Each number is 128 + 32 x the weight over its row's rms, rounded and kept within 0 to 255. Layers, rows and columns count from 0. Numbers have three digits each. The size before them is the row's rms in percent of the matrix's.

# layer 2 attention query, 160x160, rms 0.0799, rows 43-130, columns 0-159
102:132141100080146147155102081126127130115124144159099177150130186134132135061124142134118084148135132157120169110134164137108127069103138110100137069152134145127156155137137050119163178189133104145141133139140136120124085096131133158123110090135176112123116116135222059136110164102141091154127157130126136127138142175133120083135127205133124158120186182174089098117169210132125145130069089045066066112120160136115183114111196186161162089129176129178135152161150094147110071109124161
101:138106140119089094174102096120153131141171082121138112156173073130099129092122091127115170134131120087192105170219160135113174159125104137135191172119168127115080087085110141100090079113098159144107097106152131142146149149154113111124119146124102139146160143162141178116108111090177137059120129147185134129066169178137148173077197109115159102111164124128177144061182081083149149069123138127138122171186154196091098128139154083123192150111149121133136088116154130110118173178184113
122:102139098156104048164119134150104140167147135121127230129086167162124118119102110127115179115140162159189080130166205094190148104166152146177101118099130079114180128115074126150095206167155171169153094137097145096117144093181136135146123059114149092079100146056123123060104131132106124145138140131156107095099143167154094126143120086095084129130085112157138112103155131117194127098099180152172132138128079159169149104125126124128117122126114092149054116146116129083116082105178113
112:153160103123164127082124192169114159121103155147111196101089183125159130157125134124188148139099158160080084073049090124159113121169147149142095128136103125146182148182132128152136182142129072123145122174100127180150126093121119157149117116140132173098082109129139106091135117191101177189115105077100116129143088063127098115171049154183081091136073076138087132153093101153111119172159117151142155129124096088159116120122112198134093117141066151102136114181078151148161129084123163
109:146163138157130123144107140162114157048136102143142130121163120140094125159127121138149138149097102144155114139159125099097139152116135209125165180196099080112112091136137142133098128102108145141107129099149140146117171102126081132089105118149038189096163064179118188109119079116114138145110074119118121128112130113060093208119141145097080101102124123079163209136143083094126104197146127183134172180178124098073131137107146142129085100081081079107091138110072153124151167129165189
081:127176122143095124148096116115069093145124106168130145117092164109118109142067091179101187157171130166220170072139176092110115172124196136155147136153144114130155137124109085130099141127143176083142111138077114137157114133156086107118136107116120130165113171083043143160135113135153186107184216169168127100110128107095124147121080097163082128133140120136073133116186097151158107140143182136123155122096102160082163110092133133092169101139132128149108112166102075112173062043122125
110:130122134146121096103125119144118178131052119094141102128145085112134181073174166092149082080103114088075086165191134116175088139118071118076098191153108159105114144137161130124113121103144079159122162075092155111125134132144132145102123140159120158157139114189160142111121164107113068097081093087075143143161121163143116129128140145113180131120092156091095148057105183118079151087107083115134075137164164081138085125139103047098120082149146132130118162085139136158069209159118079
102:150108136140144161147186149188130210146109114128127112110179151125113105152164164086187123112073101127065125181085104162165140154128095143128174190110096113166107147132111159123105126179109085146107125132190112157094110129101119152173131180155140195071069059122113088132142138120096159136123075082095152140150174160125105150082126132168157119124114062179166157140143154105106157130123047138145126156148141145099148119170152138183077089116146124087138138099135205153155191149157103
091:111173129115131156094096195178139141074107108153088161136150095091140128151163085132090146148126156144108151130073114100130107122132191144163153121081143194143122099155161071134138139112121178120088103168145099205099111155062122087119085122093088089151077167081083117167140134130134191159122128134134153095139190133149169152137105105128084114166148137148130131199127073165123103188106136103114151111121105122131186087113119141077131123155132085204204089171105120103148164081065110
069:086130114134107131146161176085117166091120140124102156127072180061117102141181120091111149152134165114136112173065143136141137095116164125118127116096120179129189109141170130093173170106142160129171096135167126143091168165103124104138069178113094060178107156110139071127095182101132112135119201179154126131134078122203138132133080068138131173163173154123166102179086083076116158160060116112102126134116095123148132094119071154103122143124145152157146087164155190119132151072091094
099:107149103150132154110056124092134108118105104138107173104098088161079119127085051122092151168160192144126168091145140105101082145126181114113079103165144152133135148176153065184103082110164184108125163129089089164154135122114132117120135115078147124120149145118120084154094093101197125104132195144157096164127081146105128155112084123105089151142176155072164109102116145088096143135088148108148156107123116073092081116075173168069169137127152139158177137206119082095189138094090113
096:108069124120089149107178116172147165142145131113120118086133108063138177104174187070161075096097136098101121213118083115200132126103090131111199155102129135144122137124107177117160149160102092149110177156189109151085127131057142111155158191123119145142112129154148132110126163148089119159107144131095144118166150129192116079139158121152163172136080086193171129162102127095086153136141096124100112182113110141127158085175108118183035133170141129111116141127164194119117156153149143
121:103146171219121123085099114128147124131193156130110157109121121111076113144126088119130105112136135123129120120170115073130073175086118152113135095139154110132147108157108186161060124116155171159134138112143083117155096130097155095106106124134146162200114104146098159152127039120178139114170145150093077118076093082098094181122068117135117132096140084084135127130102107045091129144104086169153153108171144062157059139097138139093142123038049092141147117137150112122124164159094141
106:157101126085030133132132091145138074118194108123188098084114088162107166108168156080177118091099070082132091205137163195203143132171121092125198169126136138115087099078140149105178124123172118078096134128122148119150123103112147108159192163120094107110121141174159111124077096115166091129135142144125088105137146148166149083121147103109157138105158126169105137096156137157099082102128146203105126150111142163102157129148127092162101149123129106173104131080210142085102096132123131
092:125175099113181179125167103148118154139107146090110120125106175093144188111162150101073117130142141129157172096116079109110085111117200126126081140132094152123152144190116109131188151157114079152119162184143112137148134140050132188148137129074156098166127146163135054150150112138121087171097160109075147188115076102135084153137079145133135147185085130114153060128097149045132127146121128109109065130119106091179124122176073148089107150144172169082182139161107180142129149135117138
138:090182104148157161037070167097117116094129141090100182114137136176136114170133102133127158150118145091111106102109123136099129131146153145125133106132100111115136112121130081185109155127149156137126121180086155111173129074131114186131098076135117109097170086145149178090104077131156152116105166095074059132192090078087133157122095168105094133113082139089051176180109160106075174115111152143140175108155122090162109110104129123059104124092067156134080096157114154167142161147053124
123:138098129129151131056183162162106135149120186123103150094073125127131151139162173133135109115153134124080146110097099153175077112173094098135082116090089138180131176141104162120144176157160071090111160153111126079130092145124175153168176114098193065099122135127128108145128074215106096156106195083053086112183094095173127084124065115115148169116069132161085116127077157150099111115147128165125135093110089092146146146127092163136065134125104133158114154162127101125088111107088136
102:108110136065147174116074111070124141113114134126097122161169141145183080103130122143133169088129089083089128111066113186121176090110108104113114095127158116105133132079136108091108129140150109122196176171177187143139089142161147149176143089096158076142120131111163087182118181107180081135150176138135143166136082148127118075097170161142141155136125150196106132084153171169078132107117167104099122070096164191162094123112123107085180156146185171138116110108154128174120137123093056
119:114183133121136150121192170142079150114103156110132182081098157140180122159172126148187145113117115132088108145059110137131097113182213128201113125132098151128122111104157083163158212131203118125186137176101172105130104079102136173199177114145157112093126180123115149109118111168097101163121186143107110121172092131122124142129082119133098115111057184112126145150110092132085131125134153140113151095120142100166136142123057094080063139160110134163119115154078131159108109130084162
117:104104097104129118091145091158166094089110178138106116151124185196085136119144162108056091141152137133149128160153144132128145051153061126099070134139115124120122147124122119066122135176149109079142185121135177084118154055163121141071124050100140054056124197118146117149118101128158094173105150116080098081146139130143128093142138149085164188111112128176106140106123187130180075141135091143132099167139134163100170116145161172137099111075128100122115151131168093131122059108110132
113:129124128114159150115191112108138118148089159171115147119108151103152148103141147106135110138120133154045169131043126126130096079125191075106087087151125174135153199173122117128166147121124090115162137160110114132147082094080158116135155133112165104122058135094122063150144168136139126153159163165072140126170119103162122059195079144162129140120134122147100091147121167120091099129093078098081068099036162101151133139124116173128132138164157148124189154195150119143102052098096144
133:120171112110097148136111167148109157054128122171159115127117167164077122149142135174143154162125144159088105124131153169059151107164151195138139191151130116087115121156155125113092161137113100090103155166172132118162189100113076062084093051141101178142126104125140144130151112125130153188139142199087069087094106109081106145114143121119113127160138118080148112098132069111146135202149115137110160200143131113151126153149133144116087185138086054083138153101068141151154162100073172
067:114145112164091162052088191127128123072137125120063126144126101095159122124115108132115129132144109147080120146058110127142089099148121167136148121127167075093124144111160157185168143147129122131223192116084107113100141147087119124125103100110123106093107107055084118142152064105137101119072181118119103115122111159103059164181105116145116125105088128148129171145105130106144122143089185178157135179186106090135118072152114111076099142145176114169019133133119110140118052122135123
072:074193142147105109188100148185156164108110108213146095146147173130084134135072100107080106150114172162173092088184150125096148109174115134139107157124111127097133088156167135138107115104087133139115135176144084111190175106133098128144098055153096145129163143145104145090182123114130183154134158157159080128112103084120079113128114125074085131130068132082156128114121137091189186156123104076150129175116165117146095209145150168142141139104115066094188126125113120104190117109093133
084:148083126145136112114197080127152127158110137072144212073086108127151148093126165103132110097117110113136130149178152145177052143099105124126126070132125135196123118140107131141164110123139155152119087086116128154115053143131160121168184184100187128158133119074127097104076207143089138114155106098160152098159155139170158119124063121143160116134164169147075095164131192192101121098118128108107117057091147124093162087162140089138145097102116192171153159134167104118139131124187107
061:097172119174105152089114204107099148053161168147065149160129116114117108173115116147088116158096145160080101122118121139122149100174158163111096123064149062067146134174179119194152150108122137118177133187141154151102158123080081073116086066096087155139107100154155159113142126096146184120119174176124084108047064118125086146136100115150088095111106101111110162112130096134153130158118153140152129164133085144152115097173112200103109154111143118114084113134083076165147099121088133
068:122113121146098117122105165109161172116076157153078145170171115145111133165105081118167111126105130106112107202096115160117177070111127111183105132100165111074161151134166138132089176101112130115184105179178121131144146160082142099155120100120087133127080110137165130120187126111147227120129195126141104156101097185151098075129144118167075108063092103143125157090163110133119158158076158160164156180147117174176113142195128168089143135130198141076084091158105107139113084135126101
091:141205100131106131110076186107125159070132137171079123142135145133134085162100129140090151152146167149135093099094107142077182067155152178091141177110157103051140142121136139147109157117114128114138175192130105126115211081113080099095066037128088154134104150134097129125142112117143148148104150158095086120110080134102106150144162121122107128137083119138164123122094100077189161143121139137160135238174097126158113112124129154083107156153158075071092104101073118114151115137098137
079:155196109141128167080080188102128137102172169139098115093187159107120077124108105186114161167098127109041047143101114127054178133119119163137121177097106093064140123131172113148084167120124149116180168169109136096144187107124100119124057098177065152120086110123097181147137091111132135092086138117127131167101106104066095158162142159139105121116149114108131138107101070098133104134127127143152157159154107138151065114065097154083097170112113115120095120116085137168128144112083158
074:108110124146093124100218121129122108125095149174139205088140113130131180127130154093149123131107112097163154058216151140137065154105148135143126119102156092161147093129150138104146104112131151130054066086113147150129044159112102093129123138043125139184168074143164106085098141094114193179131139142123144129135138083129136133090058134089151069147134128074111136122145152156113091130140141065119138074095118099096159085151099168147115113141058115158140104125156127176148164078129158
094:112075153180105149086187129154119171141080133131145207107122122085166140132135135125136096088131151095117149132157173173151040131132134101129175088097160145159126180089119140108190129122150145180113091061112102143066049199116171086134174121050201112169103135153123138122085148142121126094099162114145104092143164140205114082114091078173129142128144114110097141145097168133098115077130159119126168106099122106100170081197101120136115119120162135175136158134146110135148110145146116
073:119174175129154078099110156159087188078129141201149186112129165077111120187113102112050149096128099171090100136107164160168132061136147215128130120131128101081114115103087101149180173106152173111140185120116110149126176113136081110098107081084159167101081132073131148118087140101110172130153103146144075125132114117131140180139158087138118132137087052133117101127102120135106105109125165187160108200127132173147121102121132102103149110092143107134147094161067121061145101119149163
135:145182097114144116138050154115129125059180122162112094138121145168121091149106103153114163170122120162142092139098095114094203094142145200122106171149095099063130073142123148138105154126096123101130198201172117120147227068131059147100078088170061166107133112109126122129177111103141180161138104157111116125092093104078147182141174146113117109127103115138148128113112061109187127160151119165138135189155117136150098146108124157106118143128116102074130104116094160109156153118099162
099:127179132124092102108078166125125138084163140094144133137101189138113120133123124074136122092170095129161133098145089147087180123125084176188067098153126094085081073175153144199124077133099129135147086139123145162166137092158060116119104116150073143142140129129127101146127097134002187125172040085106128114146107107094115190134095159112128109134120115115117088127116161081165161112107079144129101154132144084181156123193120122108142123117094173117139096094131156160153140125171179
111:112096172147083137113212106150124139206087124115139161106140147081161163120148142089139075069109130104135155108154151148148060156127115076127102082091148120163104183082122129130179126113173143167134089079081110147078042177110164126168147126076185100138121134164135138132107168133096104109101165107155119141153166125183101088114077118150124109135147108123122150140136196120115174063120153100143134075111128108108182104182104108175142069150177163190123133143163123114131089121183114
093:132135151115151143129160085127153116130145138153113111103151158108134143125175089096090114107100107085194140135126152164116147147070125131153131113091109094163115168167142165174164140124110181128125089123159150126116174126112064163136006141147080183101100092135173132131201155116094228146159051092119146166147122113077168137143133125145097079143153153114137146153157181193102169092148139092128119148157150140150171130174086178151117081095123176096097067165162136121143098115168133
079:158103176125099106113161084152139170181107113149135144131152128100134135170125163113112066109136126079167159096121100118143093173119097063127105071128122142158079188081136160111150095082178112111153107114084180173138058107137170117159153165073178091151118167170184127132109154135100113122143146096147128184156165132181122093129117166138157085124134106171169147100210175136111155042138169094133103086074130144109155120151137141185156098106174159176123111108153107146151120101195100
077:111104103096176124186133094092118115191126168088152131141177121120134141120126099108124141091132172088179108124163115125146138183091097066103096134101126154146171109145100104063117137104146159174091072119140117142117089106172204170180152182156143120137137171170112115110131169126149131079137119078176215160151150142168161078097130153120115091101170111146104157112168138161100139097135085104139140053080144158124134175067183113152149136110119152149118104147142127105076215175129079
101:097185124139102146125102192160124142050144122166114098120131157146100106149129115170105131175115162158093093154123120138050172115179154182143124173120135095058131134170146138145108144108091138093132157182144129109141206125134068081091084046141070164122132105138108150111154106114142169173105153189105091100093093100089062149121144113110102127157129122075164122109111088092154143170133131130137135197162101125167099142153121152115101193129122045069130120117074115134172123115090148
084:144088154129162124162187062122135140180106167099181146094083132116106156096154133140138127110092103084144168126176175142153082170113107097139123084130106171205116141135094134124130090120128105135090019071112118159123079125163172130140166175123154153139124111144143087093103152148090117121159068109144157142128158128163168110111081127167147158149183119131106119148125166170069145089138063100087101059100157119067165123113130085168158101113082179133191163114187137131115138151168115
056:137114096088121127099133155120142098093143146128060138157179150108153133195155123145122140144139084152135080118128056133085203120133145124122080103106087095091123152167186101089165153135155130140161203191181157150100146132091088118108082135114086154117105100171102192105128164101144138121115166125111111131138118166086082140145177138168150065101134139125081129127130092147146056147084163114130117158152117214195144094167107200118085144114136176139071065142109108124146094155146111
087:128190087120140121130107166124123125067161142185090104146173144141083114173078105150119139172114122150100076154113100110110199088153126158137131169129097121057147102162150149129074134118089122087128175218167148091147230101087067104123088095124060162124126147160113139101153131103156177163140134176115131150099126095096121150116176141114119107124083107122144131084134084106133139174136135109131122200146092176190065150109116159091118139126147073071100087122089142107145147113094131
085:141196097142134121144055186157115128093183090178080090155131135125079118187083109152087154153142131149095117161095122092112204108156147158110102178130107106066111099127134142128099157103122137088122178215124127106137219100097088134140089101153076155119130118145087165139183116112154145164113128138117108131090112066127117139153178167124096085146087105113156115108160101084163152175097122140181137198137123156185051160108120157108131118153161076096115099128093121121147127101108144
066:132118123136139121179151104143116170160083111134189134119118069124153161114115139110170131068161134148115190128120163187156021138105097120112136123178152164176108118080085137114163143129175129128099132057112147075171106163173181126160203159087191087139166151117133079137130172172124121123163130105122150106125175118160149087118081118140150167134132135125150088154115176176063097118151143150130156095083169096121153133111147056124128109155156137179186182142155180086099132122153122
084:113099110098128120191110077094207119150104163113137120140181149159128104132139121148201158181121098128119103134113097164044166115112110116116096158144098091088129154118130188091121147110100117137143136172160061044181118108128116123107082129191077124143125135128151129113194136162145147109188123152083164202101150176081129091124158139182136129089143137134167175127079117167148179128169105112157163170125154116124127149107083153124116163130144151036141133139125205141075142129137135
085:141107133161119131085104172112118158157100099126075104157133096107125080143128097138104094117109134102129150185078089142101127106078166123147180140104136137098155178078109118157120166175118189165148145132110107126112129192085185113118113088112119140163111128121112176117106138161143143081094176118106131163131108181173085086140168102193109156101116090162149145151105106101162150113062189201166184157143070179193073120141079121082097096159199175107117117128111149145145078148158077
064:126165123145064087152087138116155126157085082183094100120183101154181092183072183122128098115123109119171155144073065076148142142117106128060099137150110094108140077054105173105144165133163121149152175195159110110138166103093123158170136125105126112190159160128124175139164160146148140114116132163110116131115088090162128074162168162133150087074083143139197137145151112100158135116118150154186149122122103159160069191124098110126134062150121128140139123127142121126159121065093072
089:087107097127076121113159125113172092090100146160159162112108167150140114140099138113103135107157130102144112071166120140130106185103167115167111127090096079142152054160150078106182080095145113143149046102144159120177101159117134084153141130113111147191145115125144096093127080087115185146154167132209159122114085109140133078141075149100139105127145163047148073122111162142156080125134136064100145044091126124100190142178117152119132155130111145190141128114161110135176184092122085
048:136142122119167105202108134104069123114102087097164111170064044181112094138132136139158108072178104153210166104117110146130121135124145128101113127145165083149155079103121109132157148169125089115100128086172167134174136114209155165144186134111154110120169145128140082114110154210066143164196129135138125103114082177136169080102124130087130145117093147128160095124097138151126158100156117130120109143105151144180149163179162097079158151196096161134204141166171154116108148131135108
089:089131171119088131147111062159159090127115130135112186145151145122177117171130105070122133103068188164148091167122135162107156111088158155113140143100168100083129136137143120176204162161102241174150128129137066086062171128084101138109055092126123123160117134119103113117162131125140193112135114136134143103140162154105113143143158102135095121126124140109109105141108144146196126136147165109172172129151134131171148162183090148127133077093220114129145083157103153093161043130134105
065:143130100091081131104083133084103039159135109100142126100139110206173106137108110155107114129093138145106107080156074136149121126159160117129062115120135088166197083120134101149192106137127111134147136072156098105091071154108098142100152140158135115201143089159150133107105041134146038082085131103127093127125067119133100126173113132127128128144134107102126093179085182107122118092117140091152129062169063119115175104146088078120114099187149182166093130141091132092149127137151120
105:148089142126160131169169100158157121184130115102115153143125096093136155083133132132109154124131185122094129133190163109194096150153151072132126100071102210132138192133105134055099120134119081166092119104150151166115068091154225132167161142146155063116126136128141140121144143110166082101113218124128145119152169144198135114093094097120143158146154141162147094130167095145094074114118146118111071087080125151082129152084154168167154145116150144149126172117156081077078125104140089
092:122151118124160136143042177131137133042173138141134098156115106177078097153086114167124164170151132137134082124125118108104165091116122189117158159151129163092157042156117146145075128139084100076117169174188155109155217074158122107090112139173079152101139119077111107103157120136133176151176103163093128106108076119098157160128164157097129126113122125149110116107102070126144091198138099170127110196147144153149082148089139118101142151120056090084155139092110120121119161126089147
099:123118142130104124120104118126146074152062139146154102097104145100199111122032088148153098119148115115099121211114109090098130145081111094163113097156149124132099154120104145204083103122214164122190137105130170060060077140129134115082137146124130135143057137130099103155073115111139146116110129111067081199114138127142075104119149117192123138169126107099167104089145150107157166099196077101106161120113135074136093149117118127100114150086066154129162122115160147123125099091096099
087:186076128143104110137167158123189114148108158169155175123119133149164156095140086176167068087143113127085164162138145117091162118091141102116164141111165122125082100123161171121133099085176132146156125116137149108180086074174140138113148124167143089125064128131107160123061053139089148101173128106101092143133146077147104108151137090207180176147147116100099100080141122087092158080172055113090097104072131060173081150152081129112128120105088151132174125135163165132139108126085123
100:115195130102170118160089086146100152113108141082108110146128105103129156149210186104133173160121145130144143055151175152172139133116156152032113141126048156124122187138105120126102153170122088120069134161135114154137155157121138081151141128143092159162100172111150127127162095142160164166125131119138181112133154168126138154122129067092068074111092102171062118198141148151150101130122161220128145145165142150173189128128103126115108151160131115090085102098131149084088120141134192
102:176145116110132121155173135076204195141118126152128141169159103150138100106137110152185098163117094076077156135123161148099132088074124107117166124200121103098117100091137172101156134116154160190151145111172157088202084084175129126090118183167152113141098137094102141073096152149122146140118125082094120123133112108133114106093113084131111092065202099101106092119104142119065136106137048085085146132109151102161137184172123125096141152194075144113071102181137133136128102110101110
084:073127117122150117080082127129065086077145159108155135104114207125176108097138146130061124102129117121166059133099110128138135175165126182193112146068179104137135155142136102130120160105141152075135159148101131160125137137124107155192155080113129152141117124155132086189109152098139130154089135193164097123122107181133141160098170149142129146172053150076167161137112110159174122100087179103176185137190147129085142100103169140155081096076153152165165130127131058100088135132164101
096:077149165155165153084087171127043073091102158125171104134097169102169099142172121163141158099090140124136066130110092112114129183143150137132142152086144100069145117118103112148100168134140111090164136145158147125103140117107147099170120088146129195176126108137132165113105115094142136117064136141114138141094097157151072137073154116200104145146110112100151207155063083206148170077095132147126160160189167124117154118146149124114090131098076156112130109154105150171058169198127133
099:101112152106092084135132076157092103123121190067108089127140149078126155158114160080126148099139109117165101088137093140111158159108161178101096146082093151131177149163088131127155155131081110120102061110134093148033153163063101135133104097096070201176121117172131104193150151130153134149140115144101156163173149096076131166138168138103146136180092136131143178182165068166135120185176173119156104113145089114158119134102075123109088151068126167111088094112150126100095151161140127
094:084134080126124122074144159155109137096183101098108165062124129133134160154103121162079170124207164104124079108099152113139107123165074110197146079109204119154146083177179104153150119066133122074134099148083125194125122172146125119136137122124144111157124158201137104137120078132134102112142117186137120133139085088095159135164048154100131109132142114098116126086081077089098093123172091144097150103142109123070115070070129134145088143071134112153151166153162146124169167095133177
096:145093165123125165204152121144127181201083125180125153133132142124058105144089151139160118126114093162140185143134108159118107114116131115134122144110077155163075178093098120091130115152121100147127111082130089089091133134094154114128141152116120131106156066119123154165119159110070070117108132115054158125174185120184121113065217139170134164149144150162142105147190155126160127167117137143131058141111166133141096209106211104120179126120143122178129178110071098148120109143167097
103:063103207159134093134126122136107109117137102115125124091129179108189116126138150105121108100094064158172113143079140136086147136066178130109165148095102113083095128117128142123117161134113148091160122164138097112077131156071088122207130103192114137099075141144123152135135175075113138100109104158127210131139127163154108130104158095128130110113084166117201219219120147138176161117110144176142160125169152154156097094143083074165118091092131137127158094142139107115064167168147116
117:105072117128113138129191140174140132187102134120111151100118098121104174150108124153129124093180175109115096114119117137147095093214102080138076128102161165213118178148126111085148142130166061135098123116127154157124068157150215089085161151100147096130145143147158152141124100146148104112202160147147132148145129129185125090154106137133150156129140143200084101064149111079105016124154124139099065065095130173119126139090115146137111182134131134145152176135167140126127092129107142
112:077141171159151164105130097162099105125125099149118112115174182081160176140119122135126161113151162117154092102078091087059120176110115117115094110142099128125100152153093143153112101157107143084162154098156123127068170155105161108136056104146109154133091110133133175135158132144103166121090085135118162192130112114104085139085157125121131109170115156093224176183084098144151099142196177129149109100163140190088104118101076080149100150080055123103158099115112137151124210135191114
084:196135076115153122085096110137152159097067162043097145052128082165149177185129135133102153125168113123120155137168113177180169096108058149160090171129130101131140088151164142153184137123096125088077166139110129115115176102187079164083072126136112134106084138087132128162146098155142147179101156106162132125128145121131137156155126137121129128200065115129096142134072082087166121171179130172158147146129076149136122099071116099147105122080166110176093103112133153092173110124097115
120:085125147179095106114160140143139082109156133191096133179158140102172168145119113073119138128194108076149107140089145117093127145073152140129085055133156119134150144133116175130158080168087167087120153083120097097134138145112198116139120136133139088172147145157131155105169147153107153134176091203123145184140126113097062149109122132107122122192140141142146136134074141119086120125216135103128078090097103180109070153129084139140129124117070163105160143158160098142142210148218145
094:107056188124096142158151115117114124152110148167130125159163123097147141122145147098153123089090108109187105094110123123058137141088195061120112137162109170149119123105100139118123109145163093136130089085172084131097113110136163129139080128149094099094142153114165163101151196130089155079083124114134201162192168108156065098106160086121164138107131206107215110165147151123165170096155161082138080075132145159117104116196113099142173177148126156123138139070147112152113176109113092
101:141152182086100161173130145124093111118107116158155129134155129085124127172098135146157172157152119161237147082103100080081123116108122103087121126196127131122117106128081147156113052148109100118148117097137146121072197124076152144101081149090090116127138066091165116100091106118082122124055123073138144137152128088117099130080137174110136150165125138098215118153062142150172151195138188108134073159136108146073112170170162090112124137113111134101138118115094155187147117106164145
103:099142151118123152133121126093169094137110171159141107106180128164093093114100108141145164096133100128092123186151020122150105090128106153226154117150168122170140076122136069154123137114139139109136168136129210124102138121085152146072105090106146105073152113070161135108102194133108113104070120155122098125092089139119118140078146140112140133142164149129202118119086161161154094100068145079118163117120123182127094175116185084109096154117130118159203155137071121096145125092129057
109:102158109150122148082153154092136078145080154159133066136151128177113138148037089169143150111129134113074137200139088096114106127098122113208162120133168184131106106125138108195126097134170148106135102117103155089071139088095120111086098126088104134156088094101157126146072140102109080078122125168117078152119118064151123132113110120139134174196145114142199155107114123106150119063106111070150171083108103099145039163103148160110121158100137137135199143155117148104144087112106091
082:154110097123097129163150157106204174168128101130116143123147089137149153128144086158177061140118097088099186095112170109101138080073132094106145119158124122111100100103185183116134082110159144163129141078187139113200061098148146098077104159168140115113112149101111127123117079124133159138131117082138101112106119125141113092143138069133140123068176122128112061069114155086077133127155048082053078150070156100153154153177100148119122161169100139091088110136168153163130101106099149
099:130061150148067125136200134139150133141138129160116169074147092157156123141088114109111131134082099098133110184077119089078115095116073110188155123178182117165092132166130161145151078061162150094170113073159164124109110071121107157108106124110116136082146101110116137140110141096087099088100117120141145094135147136143157101119150168161193193104181152069198097087127125123082133172121063039145108105114088141107096123130107135155112153056162154156124148092157106116138109077120117
112:125168142132145108147114101127095120105025161086180075130109160072089137158157147146156119119089170131132101065153125132157133178121180126075080147096071126097175142114080103157107188129114088100110144152145119118092165111087103092156129118128081176191099131120145139136104106089159110131137138126156148126133178122120093127089142096131072102148074141166109208207120090175213149112126139186129143154177164088171126142163154127105125133114121127073081131106138186124087138163118144
104:097196149133136108168098097134078138122068108098116064123080151094138124141122130115151174179166178180190095117081089075067122183130128144105098135102105099123115197114045106146127146140094168087141117111130092108081220138069138100129166148082107163159162096131156104135118092128138086139106088162104154122157132144081075107103171154110093126114081140144148169187135106164185117156123161160097097151149137114124114164113155138056131091132099145108126124181121163106093141158152165
100:198074129122078094158186117175157153162130101126099132115163058124049129120122134074159120159128128116131171127166125111157119048145081104104142128153054167174113129130126141095151109136105081178087101109135131124116076124135140166090142185091142084093154147097108116094128116171115112114178150063131113085162133145142141068183094110101136136069193112169119077100169148061093103186115115103113086107080063140140115146136099145109159142141127087169124171112132119124154089087121120
107:079150176179118160095099119156063083137123136104124111122161179059187166156156125155125141104129098096154114097099077102116143168133142160099123144113110131138125134146117138129064149131127112081129080109157095169066121158102164108152100105147101184155121091170131171172142116131133113125083120154101166169125086101130117167089170128173109116170069127125170201155090064133120127118186162121127154102181162171110103106104103122143088130038068127129147049096129137188103188131158150
099:156168115153149116121116163099169129095115122162182121169105124163109101110166113162176112143051103159099143115181152145137137140125147134111156151172135098086131099144119110120097144182162162173125130124187154109205138073170113097104127142162151108142135155124118127041088161111131142142101099098138104106083126146101146133067095079132119123061226121124120114117101130127137199115077033129071167137106151109145141133214201136131151136183134127083129161133129186151144132162103114
116:145166143125086092170090078110130124088164122120142080146134162129130114108163112110125136109083063128182167128131126132120176141011192150089136149188110081039134103106114149158114120136090190124137131141163077095128189135130043145133088127168090164096106149126101130080159150098100161141112088103115178117121117124089083158116121119112120108137133108073181119170131143178172160123115140117138152150145132101183102126221083107109164116146134159086097056133128125137144149151136106
094:085093185138145097114165096163156124121082130130097133107166156128134117109126157149156097099084082127100106131115093140095136152070158131095151183139078138122101161155119156087064130149116121122125140161163123150101111119082079106152084110210104178112017140140076171168130201129097168132128086143137131176108128194137134158078183089160148082154128146127175193175115105117130149148139121170113136118141129205145093096117096070157097125088106103098137125090155151141106178180125095
091:163130178100078122164083131139115151130120157149087132110151114087128100130114133114132127131084080168220174126115106112088165086079185152098147149181093105113109105099091145132132125119084121147126091147131081115117179116106077177142090128097059121065129128088086186127182146119081155156068101077075182148189134093135122147147169125108135132114102129110176116149148134125168142182149181115180119148147063163158081146193104122087156132136168132152083069089098127108132092092119099
117:107073141141122181153158165174080131186107150177145134169077128123082087130109166128123133112090157125135141089139127150125090130196118083154116135070136169207132193180101103114134117122143081169137100093096124171123071153124184100151183156066183093126199128153157148128124139142123081068137206133162132125140189140175116082094137115120144137126113167162127095093168123112117140117139152117136122066114129117084143149094158139144166170123144124164159213072121068099130137128107123
097:131097137147158088116144083111140128092081166068128124104127082178135123140161106120152134102089114135095108133192112173155132120109132151086135167152104136104157107142186110101117222107130101169114094154161159150150096136131068142140147102151092127110092193138085131176131156126152179137196110098151144123109112143129200112158086098129109085070140086151083166096146064111135109148101060128123189136105097155171108081146059135138082161136167096083114116109184163081102118162050117
086:170149149107118160150102186164141144074100170141124148108212100090143138143082171150124155131117063122206176141140098135123157086088157165096130138184089080112120065097096135105147052178113121136087171143151122109109192101137096129127066108148130119098075118102123146097139141123088113155043110102119144150167168123113063176083165124112145110166097162120132136149102145094141189132130141155154094146167157168118108178185198069105140105105118134140088101105113115165144111131152114
093:113084151160154117122092093157132176181098156157132128189143133105123153130138162097147105139097093103110121130143154192084165133092152088141095124073105152141113157156099158107170086111108159145135182112111084131140132115146148103154079130167149116149145127111147174117175159135109116074119138147139126160149199162147046094084173080169139092151060193133168162170165148094108192071188135146154089075127173175137109127102111070149209152124114130137105115123122077138098179150130067
092:166166135149110089147162134119094114097162091145193097099080091154108179126120168105144074130090074124114090167167174148132074206171121112113177163108150133108107106054107163189103095093148111065115123076098122144129173155128133139130152177087101113175117139174143129119157130153172103077169096100114082140135108104134134147095084084107181045119083067096107101090141129215130134077155160109169140151152151071092118136158132107114135120132145139104093163083157120144124123106141140
110:115119117127098114147096105115116128122113154123063182135147147129109119158075092124089162156152154157160169069135129166139145079120208128121033105132144140191150120126176056164170093132163200116136166130125146096152148104163141145156114067093165106076236100118144088130136110121157106167148176138179133160136157167062081158119136165132099174143084186137139149187115169073133141140103149103129133125083123151102100106101172161120160113110117140137177151135121121124176082121128161
112:107114172151155133171082092122131144129088153160083206129153215090099068113087089157146177132148153151116188090124098098145148079090135142137099103152117118141171163159127092100156167135088155153163173162225125155104106125092135150111085090118185098084119098094136165122105071105159104183095190153140156123114145183096064164091117128111062163113117156152155126175144117068109115180076090118126113113108109166151117112100128143126120107098072106112181114142128112120144146116102149